From a checkpoint of a small transformer trained on Wikipedia.
Size: width 128, MLP 512 GELU.
Each number is 128 + 24 x the weight over the matrix's rms, rounded and kept within 0 to 255. Layers, rows and columns count from 0. Numbers have three digits each.

# up: layer 9 MLP up, 512x128, rms 0.0831, rows 462-511, columns 0-31
# down: layer 9 MLP down (transposed), 512x128, rms 0.0776, rows 462-511, columns 0-31
up462:121109144106128148081149127151142150131093175114136126118131126136122065130147145105131128105094
down462:103125154165149045136147139118128156138134099165106125100125117123133123163104156150125097125158
up463:111117099134100107088139077141130114131115131119096175119152147122141092120108132132132157109138
down463:140147135124168139148116163106115130146170097144114102108148128131119152147148134156114120124121
up464:107137113106113133147130133156150118099151121132138123111156154135148116111162171084090081134139
down464:087125128138106153091189119160124090116122127112199147102134100099134141144131118156136141110111
up465:123111114088116092085133109107105140090117164096152151114147127117136151122113128125122128136154
down465:152186100110099154165104143102146168124090156139122171148111178175102151135129155140136152143136
up466:128145120113133150126123111120126136098135163101114124123118108128088128113080140110109151176152
down466:134162140142144123120107135146126123117121118096140133149105118166159133120130129157091143135116
up467:119117134101116108133175139148149129171152124129133154142106151142135137160133144140090101120177
down467:109100105179134162163138156123131111095150123168102119156100138125107124159121154097110130133096
up468:099081082131130121116130138130161126091142096098151085111125106122124110096110113102115121084138
down468:140158151143108085119162118139134153118076183140109166150105148144096142096133158147163148158128
up469:108142112096129131163123100086122146087100119138164115156174129161129085120115128133106120160137
down469:129118124137130110133091121137123194123133113150119080106112084118096106126122118115146163172144
up470:115129117110142152082085131196126133113109154119146089144118113107163114062125140146119115130124
down470:124123100164134109110165141127150128112117120149119118125143132139095139181126115124138131131145
up471:183147139113111128124123177115139130094120138136125128087130135104097112080125133145105124104131
down471:114156120153134103132114132130134106113148142105108124123125107143139143145139105131162144176104
up472:115145101143111143133106098140157143155097135104114135168124136095152126101094117117117121115118
down472:151117125132127127131084135101151163157097151097149096116097137123084124155170120167138125162151
up473:142153136091077108143158082133155122132117126116121157164167183100121148092147131098116110131173
down473:144067119151110111145185099093145118120123111138125133101131121109094143121081119163150125179116
up474:107104132109112126067128100151141121097146160100115115091139162130114098126135139149106128107081
down474:162127140172150074112127141187131118125142131150139124111107142162130093132089116117087136101146
up475:123168115117082133162092166149140130107146170121151161118104125102081142163093156131102101159153
down475:123116111139130122095152098143106154127078205127133124103116112127152137132169132141134117108137
up476:105135178122113139104137146114136117131157168073134105137173114137055107110150084138099127110104
down476:134125111117160107111151114076131154130137187162159138127144142086133124149129096108160103128159
up477:106139141125090148096094118172152085115135127115173108120174145151108128105105114124122137120131
down477:122103137128144125102137125149107150092125144139087114103128107133131184090097146134110108151158
up478:151111106094106143123111112122117138084146161129123162110093162107091182068077100145148134090116
down478:103137154135135118140189091178114145127103083171117150162141152107149123136093115123106130148132
up479:106155173098121134105119118131150163081112124140124132114170147135114128092106096115105115123138
down479:154122101125138130184165183098130152098131139121091146117088106126122112144146160108159130108135
up480:108144112161103146157141111115146121078153114119158126113117131138108144109141120133132085119119
down480:137137132123121113138101122118129109161110150112111111146124117130125147154141149096150156113169
up481:166152156085113140120129165143131105133101064072127119104137127133108089152147120138111148111107
down481:117141136090129118114137132144122190162129136148137175212104160104168072112145094047129110138074
up482:112074144148120125124156119103124142163129153133129147119097107137141126151107156136125143104132
down482:116147119102128143137133125126136184118132131098113131128129125136143162155131104115159120140103
up483:106127121118135165153083100153122135088173172113133173102073168107162130112153146115095105086134
down483:139180110142143118141129118130138116162130087113086122124135162126183117129116154136146087104123
up484:146158123107108164142118140154111144093140131114133116092165130101172098141107140168114173153133
down484:132148150114167142118130062141104111097095078136107092103145128107125167147164146108101108147129
up485:151113170099150145152128165136106142124096130133126116129162125141127129116133116148107134124134
down485:098169127191139152127117150134124113108126115168101126128108133172153114118122129133142165144111
up486:151090133087105168144144088134139155106087105099150111139126158142137134133100121091120137125141
down486:170144136095141126109113145134133164147138130182125136162135125099115118115141095123147096152143
up487:099085100111114143135128146151122123101114174067144129111120129099127142098134149118117168161132
down487:135099095147140120135121159110166147109141112120139139185122157134111122131108083100144152143117
up488:149129122141125119114118132141119106155121114115141122110117140098131102138121116131107156081123
down488:137132136151129106122168130136102125132121143125164106131125118105125147167163108131150140130133
up489:119122163127160133138139156124116104111101107133154180132136144155163160133152121102092141159125
down489:146147135092116120133107149122123129151144128123118149112098106144124188110145107148127119107136
up490:124120142101107135154145120150102115130127191085160164120159174079128075148147110127118155157117
down490:148116141125122162128116098080098131159134147144117068156134116139109146142160152159085122087144
up491:124118110157125148135093144110125171121129162133101112119113145107180129083103131145078093139113
down491:127146137146143127143119110111134114100110119117164078111093098101142117082174123149110119119120
up492:082126141115117141121136089107125152144119127103131114106089085164166152095164161136079148103130
down492:094162089127113108121167133109188151094133106138128136106117127125095123124121158162143163132127
up493:124127105143112134111144091154129139130102109129143139116114151113125176123128130142062129089127
down493:185108097106135097158149111101166131105079091101035160141109132126106137136151123138176142145140
up494:151201161125152121153122172148133101143122093128166099105121111111143113117093098123107087156122
down494:155131147090117102155123126124129123125160113112143139053119147144181142142136136113133123152125
up495:118099125104119128102112139139101126126136136117164159112135121125161087115112111131128162127142
down495:120132136162144106124124109135105110146089113117093120122128145146110152145147114115144165122173
up496:134143143125066112107167102111141138107095144110092118105130122168101142152112102111086128151154
down496:135154194144081152157063123097117112126148150093123154093153121149145141128091138137124154125113
up497:122083096112126139128118108123103118076137128085108162102117112111103140098112105133131142134173
down497:177114134116101114147134140064103149147122153127150125114140136152117128167093137139142157123134
up498:070129073107070147093134160133136115148095114145116113102140122141143076112104094179100140146153
down498:136130136157186132146140118165158145130121128121113131114140150105145095143108155164130117114169
up499:096117138107177134125115195099093094108114138125152097087129121121143116141135096133112158072159
down499:107085145141128132107158132129105150165123095133158156117094158177128117121085120118129176189079
up500:108119115136099144114110120125122138136117103090169070121120156131170107116133129120114108126123
down500:132131143131136129110127126166091109129149124098104142099116152163106158141079135128098103107144
up501:178128092128123126124066157173092133115125153144125109119131086119060104124118101142095113130099
down501:112142129169138144142166110144114111115148166123085114096140112132171135161069130128141162145109
up502:161151134132136138151133142140138122142075119134120129136090126121146149090098163132113118106130
down502:138141104142112143106122143097145099109090137123113156082115066110138104148129143108170105123131
up503:167112132099078133139105151123112112125121119115098130132123172117156123089134086162131187132129
down503:105133140115098072153101121101153180132110168178111081139105117072100134148115110085172152125134
up504:163159099105108122122150121130115099125070118119147168130141158138121120119113142124101144152198
down504:132085145113107101134098122099119169095158146113091128144122110156137138167105101113134136128102
up505:154174146137112130175089141159123119136096143112163188075148121116118118091135137114116138108102
down505:115107130101149152145171123100150120153149126126161119148119129132137145172113128111181110105163
up506:119101100116126124119160113099161160110110128095133111147137147131108143124094165152108145134158
down506:109129140143150132149166101095148138141153122102116088135134139120119109117133120098140139120084
up507:100087094122092145123111116160135131124140163119128134141099141120102167091142150095110141101167
down507:088090082132130131111129128153116115124143135129091107109150107158164096131172152103172162127108
up508:147128121109147145148120159114127129095116115088114148093118102135143151137141109126085159135108
down508:110137134096134128123093079144101121097122093110117131176126121146072113105112129123123118142140
up509:105121148094117128086128099168126128147103158106174153124106145141122164123150166151119091110175
down509:156109113179136136118111112117123105142119118110111133149132139148128140105167117091102129149181
up510:105115141117122102089143157173079126150111101100125122142119087131163081128098132118120069124153
down510:110116093157105131092153089150118114115121094096101125131121133103131101088138166156113141159141
up511:117126145094120149097114140125129127110130142096168126114109097121099136131151105125118138106095
down511:165111099157124110104151143154123130117135140126105127163111120138105150130117108144165160145140